Part of a small language model's weights: width 96, 4 heads of 32 (2 for keys and values).
Each number is 128 + 24 x the weight over its row's rms, rounded and kept within 0 to 255. Layers, rows and columns count from 0. Numbers have three digits each. The size before them is the row's rms in percent of the matrix's.

# layer 3 attention query, 128x96, rms 0.179, rows 22-31,53-63, columns 0-95
106:118133133142167173129174159087088127126157112186128131113153123127117133129137123130106113156118147083125149122173133136128092115178133142169115099107155111084107159146098102095158107114137171122113071119116135152158140099106146145149120147131142124128103105139136101108092104122149103096
104:116091170095180116103144099129116135075148146079136129133114151114167126111113128097125121098167118126163156137148132163152108164124142126111143154143112119115135105162127135124118106157139158140170139110156081143134132152104137154142134132166110179170151171133166094153113119114119151104
111:114174136177142102147165131107096095104136120135115136118106169142107098133156146128100100134117131095106134097111129135158081102169106129151141097154079120107131143094126124113146115124078153100171085159132137082096149167127136134142106127102093108136144163118132137112092109150120146117
110:066131107115095135120124107123115137119129106150096121097118119168123153169167132170113142131140104123115127110137129132175103112165122138129133055096149145117116125125164152105174120154085111188132166107113171118112130131144135142109143156104108144098123109147136123145114131121131192131
121:140093128125125152080101096106093141122118174156133103138106126118097115113110138131145122139142153136176101112129117090197133129105076155142138112128110146170106115143104115133115119102121136133105177142108064148132125124107129167112110135121151059169158152114117122139124126108113143131
109:108077102167111143130148170096143108132147136142117077123149126103124148180138144124107106141143139207122150123180128174129092106134140123171127122129107122114120138102104136116123152121144148101154165100132115155148147140122138116115162141107095137188141094110154117093123147144132136108
111:150136121100117108060096115088110155098114178172158096135100114117146121135144078121137152114130143133150139149103108114141130138120158091141151148092095131140109128090147162136126118111119084083144111126092089115116180088125145116133143087124129155131135122123119085124116094119144157127
108:133073115174090141164180095132047139149105142103109104121124102134121089151157143123142130135088134119118145146148122146083133159132105149120143119125167144175139124117143077068138130132093110136143124136104135109147125110136149127145142149098118092092137118136131107148137127110139150153
108:143152164100135159123062128123096148118144110166149114127142112095112135178118130185138101124136168159093134139126145139112124098126154113135143133141161134113127138153110116100121120103098142089124174116125117153177171163123122163148126139136152124095105139142093106149067102140108117141
118:106117131173157145113098133110124191172130145115130124109105131169112112123120129120054137149167099139126086144112123132073098098139143110070116141172130100125129144126102085113131136141147124121124121154100127148129101095109138155129130117091134119126111102089087121099157157135142152127
104:162118127150144116168110124122116134139140079141125097096198145132095130134141158133130114119102169116092130151153168100153129104135128095138130113082092146108106113150095156139129155089126156101099138096098124165105121105150133148136170111147122149145088102169168132159103145117138136120
095:108105121145083158131135152101148178127107080127147145080095122163121113121125108161086177188119152097128119145171163121143096131106104136095144092159165134111159125129128136128095172154122107160129139155145126122122104135143129103155141111146139142144134104117096099116126164131145097131
099:133117122122142129096160127119131133136131141096085084136139104118193156120063151135129053146146160136127129125096116132140110155124120126067122161129094175115153143107114130107121126140167142153180143135147138116126118137086122103174116142134114146097147151134119112104144124125125152166
091:150144130108147129135136129124141108136135127113090147133146136088084173139093127134147137131135177150075092080119128081171124107167137145097113138154121188117069130163131088131135113112124104159095084134132112150155117164143152087113144146158121126131136117105112146142151136136107140140
103:115089100133127144132149106107132092126126111131133162169107137064167124113131176111114161128148161087131130126137130096134131137144117108162141161130170081092129127130119169120151127097184093108102090143112126108152096130116124112158187098115140143130150150104115125119113134131114085150
086:101148135133103140146094105103136124136158126086120185129148118128112113127099131164131165122141171145115129137164144148128175137114154116139125147093158144110148155168103087115143151123098153158117101137151092154155134145103150153101146113101150084135137124132117154116107199145125183117
112:111097106119160120124107065135110090107161137149094117128115151115164095147135102121136104092133089092124118151150115106152142097135188130123105140160109142101146108115148142127095113128111147130163151122112130146128134074114126144111105134151124136060125106094083116113099115134116115075
102:179134141137170118126137138088147093113137084123155115145109161121142169152152114149109169165168130123113100124091125115123115145113131131146065104085161167130125123118133168166101138130133135134117132123130110108139125058131133105129104095143125171104121126124122149179134145093150099126
108:149133187136136117144157143149111123099123131168118081144157114144138156111124108168083095141136099117154148087116128137139177132129126153126084153147090173143086119142118122121130141134144139132109147110172173124127111129102099111152134119163134131143113075107126076146134184130150144126
108:135142133103121133133122114122192077108139146162126119124157070111106099170115160109143133139148112141109125089152136153131126120171104136153147125133062097129123179116124090156125146078138120166139143124093167115159125117108112166091126109130105142108141129147159106137107129142155126150
097:108123111139085111104140125105113159147090114134090165129192134129123153152198142152118141150150180125088120126162120148128092169110142131157105131110112133162134099082136154120145128085082141155155107129142145141144129136076116146152115102134116145120096099121094141130111140116132122128
# layer 3 attention key, 64x96, rms 0.178, rows 21-31, columns 0-95
104:101151160128133092083130137157093143150095125092086099145164130125131091121124096129105119098104080110118112122137123139146104138093121149139131067125131129125153130146154098159134097086125083136150134143074073151125110117147130133142134158145156142157121126168084137143109096102121131131
102:188123162048135111162101132121136118174119113142135120106128126126096186134115149109164116162161096119126072086100092098137127134088132119129103127130114129140099114136089141137154110144122119104100130123150119115156123098127158153154085133138135127121104084104116103155122126134106138127
096:150127140136112138126132154093144123120153145109159128133120121133142139112110128148159159114133127122140109146087134157137111095134149096113152143159106119163084131179151189094149191148138111109093157094091143128129102165181151158122101117108162120116142140121113146153095125110088131082
098:119135116168106128119157112111110097110119142120124131120133118147116132125114133073157122128149119161138140116109153130117110184134146112145117134075127166117077087165114180117155172080101147106128100140122159163146159167170156139113138147121152132135089151104129137112086133115171146138
117:106150120105167094080134154103139115072125139140161134120090113170090119121127135164101127141090111105150149165100157161141148128112130140140097159101107144174106144126156111141136133147123134144158124118149099165125142121145125129106129128085076109113133180165139122156162163145102140112
104:104154138168117148112107097163159141155123098123106165120108137127135134169157097108092088125143104116166115131125130123087126146137117143102104143082116153166152094147179118122136131117154169091126088086121114088087140098123170126153098105139122084100117099144138144112137127141115133114
102:115108127132120151141076189104120137119123078120137149133093119121144142120139170116180104115105104158116130121164148154118115094126116130073103105126086124133145131124087074112129125165161101135121104139097161121164140110132144134086138153122136136136082164119138102154155097118121161113
100:092128113103147149144140107134105130120107160094144151114114140107107099097126138158141082132104121157109116087115115134106137094140104074117138116129104103133077143137167162091140137141098113115123103095117081107110126091125143163128164114187092154115118112142112106107137111163116163170
106:091098159126134144101123080133124122074129119130140118156120109159140159175116115109175100131117138153113102139152133103130084111118154081130166086063134107143153168134145123138154141145136133099139086154131106140108115138127118155096106164145141119129142106115082109093120117141130080122
104:084077109148140152119182132165104129155133112102154114110062133135135165115130135147145124083135134113140124150115117131085212150109109123128115114109119114157129097098117114112137123136080132151149116147138157093099087145159136137130119124115125114147146154085133150132120106141091118105
102:134140157118150141130101128138116113124105120151138133148122123118131135127144134150106063140122117109154119171084109113125155116117127086109154161120126090091134140206117102195138122120121101140135161109114112118134134117100139115137102119148177164113151158130189086096164127118110129101
# layer 3 attention value, 64x96, rms 0.143, rows 0-11, columns 0-95
122:150161124117130161131162125131132126093109088132148148140128090141071108148111114109084113135140139129157153125134105113084135146144117143101084097130093123112133113116141084066138102101130145093138162144120127126105126148048162149111153116125140094115108098140112127118162121128109173122
100:111149117167156118132113184122175099128168099137142126178167107088140139107130137143125167128096101118138130154118133154141148125142108128157108117118122154154143089125129149123105161134116161143103133172169091161110143131152158110136099141145140195096139103115093131132099161143147135104
098:132078116119099130142099137168105137132152098085104124177173123098098122157115116102184115113082080109119118121112124137144114153090177126128129147100127126128113108072090140154131129115126153142156126111120137108092158152137125104136127121176141113151119139121107121075137098109102150129
111:114135076129120124100132163152186131105175131127157125133159137179126142137122106136130172112158117125152135121161097110130089123110154093146149152165090146139094099140089142149137145156144134112141129131105171151133170125131153089146118163123103122118116130128151144128099176130166171153
109:140117133140145112100164079159112143156128107139121133147105124154140171143103159138127104136120101116093137111138160114094099142163087133177106137099118131136113158113137140071120154105130111144100123122156123121140166113144119084177142120142131128149129169100167071166090116137097132154
104:154142153076135153086144107186137106131083151107148131128123093118138138137107141112106117118132162122129102108139113133142097124138140148117148118049116178066104128158125140110111141113141136139172129121097092146146115121136109140135101110149086120099095119098179144122140118126150143099
102:164128125151131155089115143139124160177166144145095117124153103093127087139158128134139118163125151140159133145147075135118142145159111128113155073154095082120135125108183119136102100120113130142140117100130134160135140158169163162134142139136095156178107134146152135146145138136149084143
098:141155126112104079174161170136149165166121127120101125102102145120112118131116140159058177139098101122152146139177170130124124144159147125136120121134116152129126139116126148116141148104122134155088146129180118122154102169126153168124111123136128112123126158091107066125146128137092128132
115:135151108128066126073168120129115097130177140098124140083100120136142121141145089151120161129163082152127148129110147149116122168093133138157142119075144124146132142115157111141164175107136137098118110172091127109119158158084113137148119103084152122164131138136112108132132127115139123109
117:098122137093067131127148114108122148146110139129127092128102122157128118126078128135106139126135119103136082113072091148158140168107100134063131119113149093110080157114170144100115162124122107160120137162130117119138090147139153084146119148140132136109149155137129126147105149158127176108
109:107117119117113156111111162148147119126104141130103125163147122175139129142209144107120124132154118168091148160135153143145140127159126107166148087102107114142156101120139144090180080132148136119129117146104169108154125097105123070100104111132135109100127117130132172109108129149133162148
119:166171112094166160113136114108103098140105136160094099110141134130164151125113134128138097140122052092152092154126162141132179129087136156145127160190160102083126167115100122122103123125117152133084108118132112129128119118152113126116148141120125142095119123124102118096109127126119159129
# layer 3 attention output (transposed), 128x96, rms 0.137, rows 0-11,32-43, columns 0-95
127:166151107120116126116108100059125165102099149140144117121145105109125102110121137177135122122096125140176138114150043125143141111117106129082111096118134161123127157097123123135121118123157087113102125132133154090131142133100102111097127129095140121131126112164103117166155102075131125144
092:149118115152106166137136142108124095198105164115123100107138102124139130140144084162120100123103100139098119122139158178158143125141147151132122135143090145109092078109123139123102121135127127104143132118158105142171113123173154121107144137164116121106117141130147066122090147095077121103
109:123115142113142153124127125172141124151140096118105126137135158148134127146189100091131132083084100125101136100121147108134128136109167114118142177134119132134111156112127120106191111103139131131146105112138148115101117067124152168135107130186111124129121141089108092105165151111073137106
096:127131141121097164117157121111156134103117155161111163140162139148133078151152105100141165135166137138133059136121153103127124153159126129134139142132139145093088082112123080137142151094074172100159142105086149144097134097099132169123142141128121139125144123088127113147152127140147115117
103:135086109156168149117108134146120084153174128149131160140126165189159152134093153122134170143143074121128105140126110107127147126115154089148120136132141107130135144133125158169156157121134115106093105133095069080159109107131096153128104092113149148145116143123123143129156141156156134146
094:143136155126117109102112108140151145170109121085126129152092128107144147099163108071112136101112111126106142114088085124148150091131143148141120131152137139155129161178168112128106124144139114121130097139111178163158119143108126121095124137116171158092069090116080144119112144141115151103
098:149136148168124128121084131149101120144180087103185127151112109133125095118135082109105128077135140100144105134125150127101193136158128124109156126129141167103159108131135079130103129137148127147113106097125092140114138130162117116095148129148156144189136144149108160152115120135112135164
094:137150118160110098151102110094121114144112170101132099090111147136136140131109144143108131145166143154120113076125144136112109129112130109106116103125091111132128131094132115119172160151181141115140135128151065135117122079156134147186098097132158131150151116136169077145147077133123136115
104:147153112129105092088172135145093083128126101152177141139085129156110116143157154163167169131161088082158147145128115102097158153099102088136138116146131099159115138107132130136164150129143144117153122126123150121094134123100116144178099132093107139114114165110100139116127139116120115158
117:109126100119112100127102119160154123136167089112151135144118130160117155124099173133116154178169125115062154112100116143154134137124141133123113128130127140132095124115109167107132139104145076137098101108123163161134129120106116110146102117183153161153143131175075136125130071147123134132
108:108129110094120147116164136120138112110103146158124129099143114170141137116134099141116098113135144152188101109104113124134145157144112105155133150114170117140099108153128105117062102084100093105121127120137122089112122094130159076099121125119156125106132154140111138099126141158190166091
105:060160106153141125133132107161137125134127116098115122118116161147119165116115159151176097145119145182081146136137140163068123075104125160138128116112141144112121186154138136105135147182149139142134117123123163132133131130121139126170129125112124155145118151152104145077106130105158123140
112:103135113143103088157153121158147128166090104109111113120069135147132144106137129114149126127119137138061127153120129111099106143121139147125130137146121099173125127132187097128097131138123173130130108114112132105105152065111167163161118147175150122132114163114128169125110120183117125134
099:137136151103134135124116116154115115071111161118117121153094118138121140128125118069097111144123134106118127105127137127070129157129168108139114098087184130157096150147123107133110138101128103128056141099099115136140120162116130133154089144091105150182116143147163149122131147145175119128
103:171095132134110115113142122095132138155110109141169130133139113131163111144111189207138162119115148132137125142126086130141103114098155086156129132109152133151104120148161112103102116127088106103095142121122086109109147105156145116125135143131144116153154148174084155177139114096140143128
099:148181132145115102132132128119140172105107140086154129133096157145152167118138112108141116166154093076155129118166088132117160110124132156095131121112143147129104144122102167063074155144124117161103133102120169126154132139136093112154134109131155145137141099109113135106122161115158107102
110:133117118150174124099110134143112139156114104112074125120122084101151097095142125102165092120136138131157182124115110112146103152122086188123174110121167140121138137093096156121104095147115146119144134124120147168123087164135137099084111167160104127101106146120133118133141139150144145148
108:101146110132140123080081091141168109164113178165125110107154150140136102160114169136145117118150089144165162123156123163132129108090136101105142095119111136145161111076132148126156148118101110113113128132109141122105120161112127096160083127128128102156133142065149159129143132131110118148
107:131141151051121127131138147134107132145093129139085118151142146141139179149109108138107151166117146111105110094147140123129136099147134090138105158116075084181131140147145107139112144107117101128128147113134112086144094140150091094145081143132141167114153118148137110114111110082134120170
121:110107117126152156112148129144122146134109119161091187135129083124124134159098092127155146143111118104139111101125099109130142122108103121111110130131144105101113122132162156171082128102094140134133112090121149102119083097083174123090147188143110133155122138110119123111086170158086128121
113:122118119108122134148122165133121163126155096116114077144194119101123124135123115125093154126111091131130140094169159138121170124142134125145157111128130150079170179136132159116122132145079140105153115121185161131148147103119118113128144122149134115128149110180108131116164145171103144085
101:175152163089159140107142124106148095091105106143147103119112143114083108110130122074154085127166124105151126146148113127120092104143091145134121150110109118151149116120153154121162109122108139140157189145130109131131126100112114156108123146065147108127109088099142125098125143168154152141
108:144091113148098131182107110145142117108116089103124109122107130112128111128108155128078144132189070144117158109141109139103091117108123125115117110106099094118126142152155169127199155123145085163165134148135124114141153162136122154130147141162106145130132119136125128134146108165080122103
117:143103170103126140129118141085157116082128164124123079120130086121164146146124112122123135152163123093104089122114084099139109130107143134135158142123111129158115100131155072132143136083125143127116132120185099157136139135121122161113171150108127119105171137104134137130164162101096177139